Each number is 128 + 24 x the weight over its row's rms, rounded and kept within 0 to 255. Layers, rows and columns count from 0. Numbers have three digits each. The size before them is the row's rms in percent of the matrix's.

# layer 15 MLP gate, 128x64, rms 0.191, rows 78-111, columns 0-63
103:140124122110141128152095121194120134150158100132136123144078118119140128129150168127135145128122104120081110102119141167173151152150145117094144155153122095079129130103142169089134121126159093
105:151140156152166139111143158176186120109123132123169187128127134104136087163097135141138124134156124080147144122146159123108143118113169147113117138110139143117170115155134138177121116150140150
097:150146098077113108111130137143124116134119162113120101170125147117096073091138147135129158103104112063164148144127113117125167141123134113142098141132135116105119133150136084179146121155166118
100:131128100121128098134127089091177147127140143139089135122164152145114129107161119102139163160146123125151146138121074103148143165131143084142121112160096123185112141109167130136181114131118121
089:111130111114166101133137155126147127137140145141124108098161107120137174155132059127133175114134116121128107138184128144142140149111080103166118157145152139091129133135145079143123106133170156
105:113121153127068142123134101089178135133169117087134125133108073158154128166091094101094118116122131148149101107149144100114086132142119122127120085116156096142126137126116164109115136116152124
095:106122110140148071131123151136142140133099121102149127117133109112134108130095147110087114144148127117132153106102173092122162123106082137146153111151128077093162075139155110162118168108115107
106:085127165174131116137153167153119129125151098117109151119148096104103118092110153112153114112158083106108110081123194130139098151127131153107136144117132154140140124117106119145177128136111166
097:120086143156129140151133130121115128112168122135082124149117136081135110111123173159126129144088143123099153134101141130116185144115147166070127157150139132145121091117152112110109106134184105
101:176104107126135112128099106129146133115120138164116175122120126157125136096126093149114155104113151108129090126150085078134125116092136156119131128186080160112146157162135152136118123102167145
099:118131118141105127162163124121125091141123122112105136109110131128124099145144167121101131121143104143125142097170105125158132125130128181147173170179136122148116145118128135071115070123115069
106:095136106098152141101115127122123136157121081129167142119154152107107119111118159121129180073145116123131140168149133160147147113133147149180133125111184105124131159136072137104154119105123119
103:119159182156179086099095112135123123122109167129149156129156120120136137110116133102137129076147128114113119126134153130132146160162119125076112137159137131105102135147126092168081137161163128
092:131151112107122144163163108130145113111195096120136139155119134158140139171112122128132147152125158144141122118142127111131143115183093143158138099158145135116176109127162077121106176113151100
107:181119169112158144138121165110131093165121154121135106142116135135118087124149121155109151094122153142157106167121152119097143140148187118146124101185120118120121152105165160112128125120163119
103:138115133117097112137091165146060121113126101126136151156104132151081161126142107111162123143155153141110104152168097073146099115140120142115169136171132150111131130134117130127102130108142086
090:131107100106128074153090097144127156160150155121115134123096115146164110160133116093119099151126130136131132127154111143105126119123153103170101102133149127185175147107166151107115134157172118
106:193133126126134163103142097114138114114146136101133118091106124159136125132125092116149129122087094110120134134153125146159165147117097094138098110173102122147130095174124156159120143183162123
092:116123149127115110160099157108069169134094145152087148145110158117105125109156133115157097147122116072128142130119129145143172138144126146077086106137145137090123141152132118149138111117100169
083:122098157130157118095157143089138109130168136110110121113157133132119133076136119093102125114098134143084133122142176154133148074151111121124098095126167104123134168136113100128144144157171156
092:091162142139109149144136153102087130125145132110138155150081136111091181113144143079127102127163122155110178126128100126141125078135167111141138143130113143113133144160085094097133149130145132
093:123097111124090102130148100134181143153125124138143096105122131159136138170105115120103142130156106103126101110122122170135108101166119171153166135099127065076156138110126096109147143120132134
090:152169131142079136092130082145131135169153152150149179136119127163149120102160125086138109145109137143158134134120147124102081150105127104144139072131112109097086125145119137153157119116131124
087:139104170152111118122135118134152096109140125140113062123097160099133129110123107122142094127122127092134118118127150171099155139117162121140120096137131096171132086093122142123119059143171128
103:142124134152125142135147078145133148140087137112136161136160122139115123129122148125198099098138130121106124160149152152106120117120146153130136057108125122126093148054108097125112137129128160
102:120127125126135103105134162131150125134126156093153111128111131121112108143128162106159157145123122089136137079186099148146145113168183096161159119151176187149132138158113135113119131137111128
094:135136127124188105115115126102134098142112119149184141144156106144097146117106120128161102138165097142132109109136119095139153157125143119110090135073107082093113136095110091113119162149133151
090:143147121147112132111163177151144161124122149172123141164152151112126148126153108120137116149121140102142151133146150122109128149135104141211143095170120155094172140123154126127137121098176117
093:097105120125128109140155157125126127151141126140147125122131100123091108083162143093168110128146123201162125125167106130162096117120143127089136131116090143144133130142135122175157129099150074
112:103126097112132131145097115164146128146173144127160132143122145137133105101142150116149086119148164125139135154099156166083150133159100145096141167195092117154157140132092152142121130118142113
093:101127154084160116088099084139129152121126151154161125115099115109098141095164098124142149119169119102137132053151140140106114130115144133136117117140118126161139091089114129140121116079140149
101:145122146130155131107092143128163103127114141190144095132176091144139169159168128149162139108132082141123111140139137130136163127119103157105123096140122122146113109132164139087069118145115127
090:102136163149135141142154132118151080116166155104114146103110110122064131132120098120137193112167113126142126128135139099083119116134072120142137145157136144120141112140149134131137125144119194
099:157138119094117132084130114111153121181124148112137108085119159149076152141125126090141085162141117102147112113148093105079135124114161120152160162113128164106157144112109132098151136114138141
# layer 15 MLP up, 128x64, rms 0.185, rows 78-110, columns 0-63
099:121108136119122161141073110166108144109163149119113096179134147124139119149162129143135120164137160139106084100153132143163104144105112140100139135171137110170145130153090165156100114113113108
103:108156146105171111185152107108118130132103134155127091158129128131143123114119128098116092106140137122128118130160109148142170113108162088168092162176101134172156160108100108134127140147133107
095:152129164156085096150162135150090138134131104147150116122155076100110124133143134098124129141137132122092146143164126121151164127142099148184174177082153105145141127142148136142118126124115097
109:149140135125154119136146134158084147149133109120118165159157115113133111148106093108108137144191172150138139070146131100155125127137097112140137136113156167142117082103083140093122149141130102
095:140183125101141074139186141096129158107096121109167145116143082190084113133106126141126125131117137116110124136133139123145154099121158103124109114073118096118157125123134121115139150136120111
108:151094156111166122146130137134128141105134102156163103122140123104122137134162152103119158132149177106097133096165148115124128135129111146093142186147140151136116099129125089130165061125164150
102:130165138103125162130178124126124156078118103130119140180131116106106093146128127079163122109112112155097125115159078135144112125117127127081088124147090139116104157113086124110121137124160131
089:196137115107118106131139129118126098133150127108115107128081154165144169159112140164142138129158130121155125161147080084164114128127139137151109105154158088108118112158157094140137133107121160
101:176159146116125121139081134130091140135127105136102153091157121173109153134150133104147146095132112103129133139135115165138137145142137124153161124168103088159158125110101078126122152074158115
095:109111117170125145091097096103115151141109116112122147124143157149128161088155158117152146131106158124128126159168136075148190160108136149134147130151103133114112127125122175152092136094107150
099:091101118129116158143117107075107119096117147147107129139109083139144144096124111124105110100184162126177070137101101144164132118129137148124107134098110120132113125155154146152114077115128120
094:153117177144121126119159167171123133126153141107164119142136195155120129100128137170115108133121143156130100161110112150107114146126150142082098169115122094143134094129139149143131139154083098
098:136111122115109138132125121131113145121096138082122091119139158074130126119136151079120126168102154131177151107108121081104118122110135120152140107127112174080074096150119131115139145133136173
107:095162152126122133151126155122158115140178157118118141145118129171115109144179125160122145091113144081108145156106108109119162082145116144130143097129111093100146124181136103140133145102161111
114:123108090121096153087131123138116119130110174103157168146088134146110133113155128113105109192136104147124095109142101110133116091096116067118120122117133127137114160117109091110126145176136146
112:120140132096124104130174087096112176085110115122146127114159138133140122115113139126190178135089115104126136117114116145108144138176138113134102112127176109134124123122167142152121171167146145
096:146181114116115159089125119157139158159150123150158133147097136087142129111132160103121105142138109097145126161121121151141147126101140114113165108115099111146142112114130095174146160065094095
110:132128171155100140133157130143108142154112147094158111142157101131123140111096104160127143121083130081131116121104141150102150159137099116121119140202113184128128083140148138149127107123126093
092:155106108118147092116071130083102100121116158178143086127120145161149131160164121124123112102140104124105149071092149101110134119127102131112096137141132136156086129156151115122149159114130116
088:132120121128134096109162139067118165107138152154134120143126150136108112103096115133130173108143132102172130147126154110145149110111125107075071173113093131110133121091117157153097107118107148
084:104144173140151129133158133122110090112140125113137104134127147119084129146119140111123111107160094117060171141117096140132113116105120143175157151120112165084105122139114134092164150127153083
105:154180099125075104105160124138160125089107136154110147150136134149120129100123109139165116142156105135133086111171118144142100133172130148081125117103122160127076115106129111143128123130105088
087:103138103141128090124128172108131141143103081119072111146152108091119154169121135161126123098122125136126130094122099126178161128161121165153143103127124137156134111096133091081108124162139145
095:117147102163159080093113144121144138117150153121127168152154152141120072161169160137115130118146125120152105153089152163165106158103112135102105149116098145130133169126145143126125140087153132
098:144157100132128101096120146090088115122143155130123127114142141098075111120064099113098138161117165097144157081125134122180148116124125138161089156107111130105125133145144133149155124124101147
102:141114134131161117127147073131122143105142147116167153122132082131155134106171147163109108143120158153134096119121132135089126129108121109160092158156102106152128096108162106155143087093165094
100:148130105101087184128106150118118107133123117139090141104097112110136121142129123143093129107141141112139136146124132133105101106106085137114127139155134121124187111160087146125133066072171105
104:104136121174101117127146109114128115138129078159108112126103145098127144140142133163101110120101165081114132118207137156070126128128143132156185096141152130113133140121131142114151141138134111
105:118094120162130104132140183113138149123085118165097116135121115111063096145160123172133118131120087113119107157151136126143129131097142107138136180117152113149105145159116131145092157164140150
107:159110176119130115119128149091137105102074104107149156147155122144105155109131123144111155113124141126095113101171148090158113099107160152127120092081163119104107097098145106093115119119116122
100:144144112144124128166119115093160121106151153162112120133164107146117135111161139134144117120069094120108108136148088145144139144136171092098089107114123108124135143145130160080104125099071153
088:080112117122131083136082156132130161121157133106158131135160133156089150157097092116124136131124105150137139120124193111140134151136141151131142156131113133116128142151123078157097079152109088
101:136130147140117127155127094075128084156129128087100097123119097142110132100151148077127129137164125124140076125159155136138107109165114101120155110155108138160146070144113143117128100119115163
# layer 15 MLP down (transposed), 128x64, rms 0.18, rows 78-110, columns 0-63
117:142171141131143149143089160128180138098172098125088093093152139149152120104152100118132125124097149117148142083131111096140131101094138122095138125150134157153173111110103137128112094128093128
108:160115129151151135073136125165177138104145121157136186089125139112144097172120133132128132133134105129132142145106126094135107152105121150137136117077135103106177119132163141139081108150093119
100:149110106108140151159107138140091126102127089087106153134129131146153135113074107128125116145130133156115090137146121166115103141135143148131156071150171151153147121102081129078118158132107100
109:152128135119151149156132135125061163131101126114138114106113115169118134125123100138156111102129117126104109122189144141125145141122129158116121126096179154105097147110137141086108144194158153
098:092098116155115143145090126151113132166134111170113113100129141089117126083129143131103122128166157125186144119084129111109117123141105126115185173121168135104130130119116135151159122131127176
094:163114113125103148155139130127182125138095137096125127137071100170105148134114147153087130106104118129152125114124077127121134103101148148111091109130178092120136169166109129137133139116100097
095:161142115098109105178105132139160126114149110150168093113162119169115104103118123097113138104139114110162122143139153070110114134114054110110129121126090113133131122114155116127142136150136084
097:094129130149120106126081141160110120139132117126153134099135155156088134154183109095168137110128129107084102102126182126136129177156140114130128148091136152083106113130110093138152154134132149
093:128158149153124104163151142141091104123162150112129085126120122137120137157171159160082144125116175099112165139127130103139095119142161098119118170123129164119121160144111092162139099115163145
105:121120100116127155118102100123182162109103105148149169093135106177119135121146126173102150123172166124127138142086142116105161110122164121121146114154162116119087159115136103162132130140153144
099:119116098128096121115153141102142156136175154149122139133146188128141126132114116113129107128133067169132162121105094205108133133151120131142109143187113117127127156109115138114125091148132135
102:107125144115140092113098098119126145136108086156096135138164150093120131146090169101121126115087151111117165152134106159121151104142106152136101170120127153128154133137075141158159101122173143
098:144123131128168132136152106142164150122164103152126143119143066161130136156096141141147114149133137138128100139137135127197110119190084169133135134145123151149146114132156112094169137137126157
093:129115170120127125128141158133132149102125157104154129129094131100145168104117125138141157096098139127088103181153133151120155069099108099134120112072107117162113143148115131138130110166169149
104:149104071132116116126196122086166138097174148141136122138107157135129129116131126110114075124157147143106081135148133126147147148107118144136114134072105099154119097130120131128128127163144093
112:124109107072103126107157132133073142160099123141135115108110167099128161137132117141088100116068134121145139071129103146141144159129123127113128115089142131141142095129130112140068150141109116
092:105132105167125154138116096156147138109130164135143151134121134115123146170156110151100119105119108117118144137115145204138119130124108143120136078105131164151111175137155120119157136129186177
101:144146113111128124142144112105146141104121118094114085090120145161151141080131097150170084148128119143146159146218123098113132139118120155148117114119124100137141156117133106115150118173114145
091:183125113135126168155150096134092126111111099116128126126165175147115096107091133138156103113129167156111126163151093144111131092088110157144115121162147101124151134107129138101111130107178116
091:062118086117121130140099113147093101169152145147143139127154122102129119134125101091119099158173107117120145099118122136083112152132108127171151142147147143138116114129155112092174152131085117
091:185137119165116138121104148138134134131151111097114106123136057126159117127113139132110128125155154133123177135086142068151080114111120108131134114095143133133128139126131186153152156124109106
112:093087112141130125169114145117075100160139149116145097117098079103111132136121119102116125122154125126109141106081162093104137139121162137129145094091109129119164123179143162147113114094107134
098:135102121138127132068117127137131103098133146091148166092096159117092141146139149124128110108139155137135136113119157198098101183154127084168087112142110117134149141111141148116120120142119142
095:128126110154082138126114140120139149149114115159146106116131112124138159144171092140124116155086107163128159119084151137110112144131144139114101121083199126085074142110166128130101112132113127
104:142108147130111112109128133126185130168126115117153120159150117159102136156111116166102124123162137173108158141146131114121141146187172148128117106108157135143101119166116116075171097145145143
108:114131113163085144127137120149132130100164096100138153113104189157100141113131135177134133149123100118139158109142095139123124096137110069180161102139106150126104137141098161146125131144119104
090:105135143127183100126151147168153135131113092116099194104140131135133143118175100105131109153124135108113113123101122114123146094145160161131147095184128110140101168088145112125134149134146149
102:122119092101144106150131125121151134112121144066147119142128091144145160113130112121110154089117109128148138145078106114108140133103149110127139102063109144106146130090157129113113076070118141
100:108179100130099134141150119104098140160126134137122118157128164110127142124162104146083127116129141108146129114119143110095166150147089164125116157157126152138139153090121159055156118113130169
100:113113117142157109144172164120090132137175085116070109157137132151126145147116113168178142128144130144119141140097110108147125142120161090160148107115128134128121170098120104100141118143087158
106:119129121152092148126116146150099116133135124140148120130116135087146126133162105112137149137126170098143113104165114118108087130113071157159102076147098141102149104064117130144095108111164143
097:150140104139125143103115125119137136123089123149139145122098102119133144141149092120121142128125100157135081088138122143145154127147149125116085074197157118186106117132162134084088138139145139
094:155134161128136140143104149102137165122167101126177137154152159139174156109120128149148117126094164138116139126177140108126115160122094175129095142100103090133127147164137153156126130116154089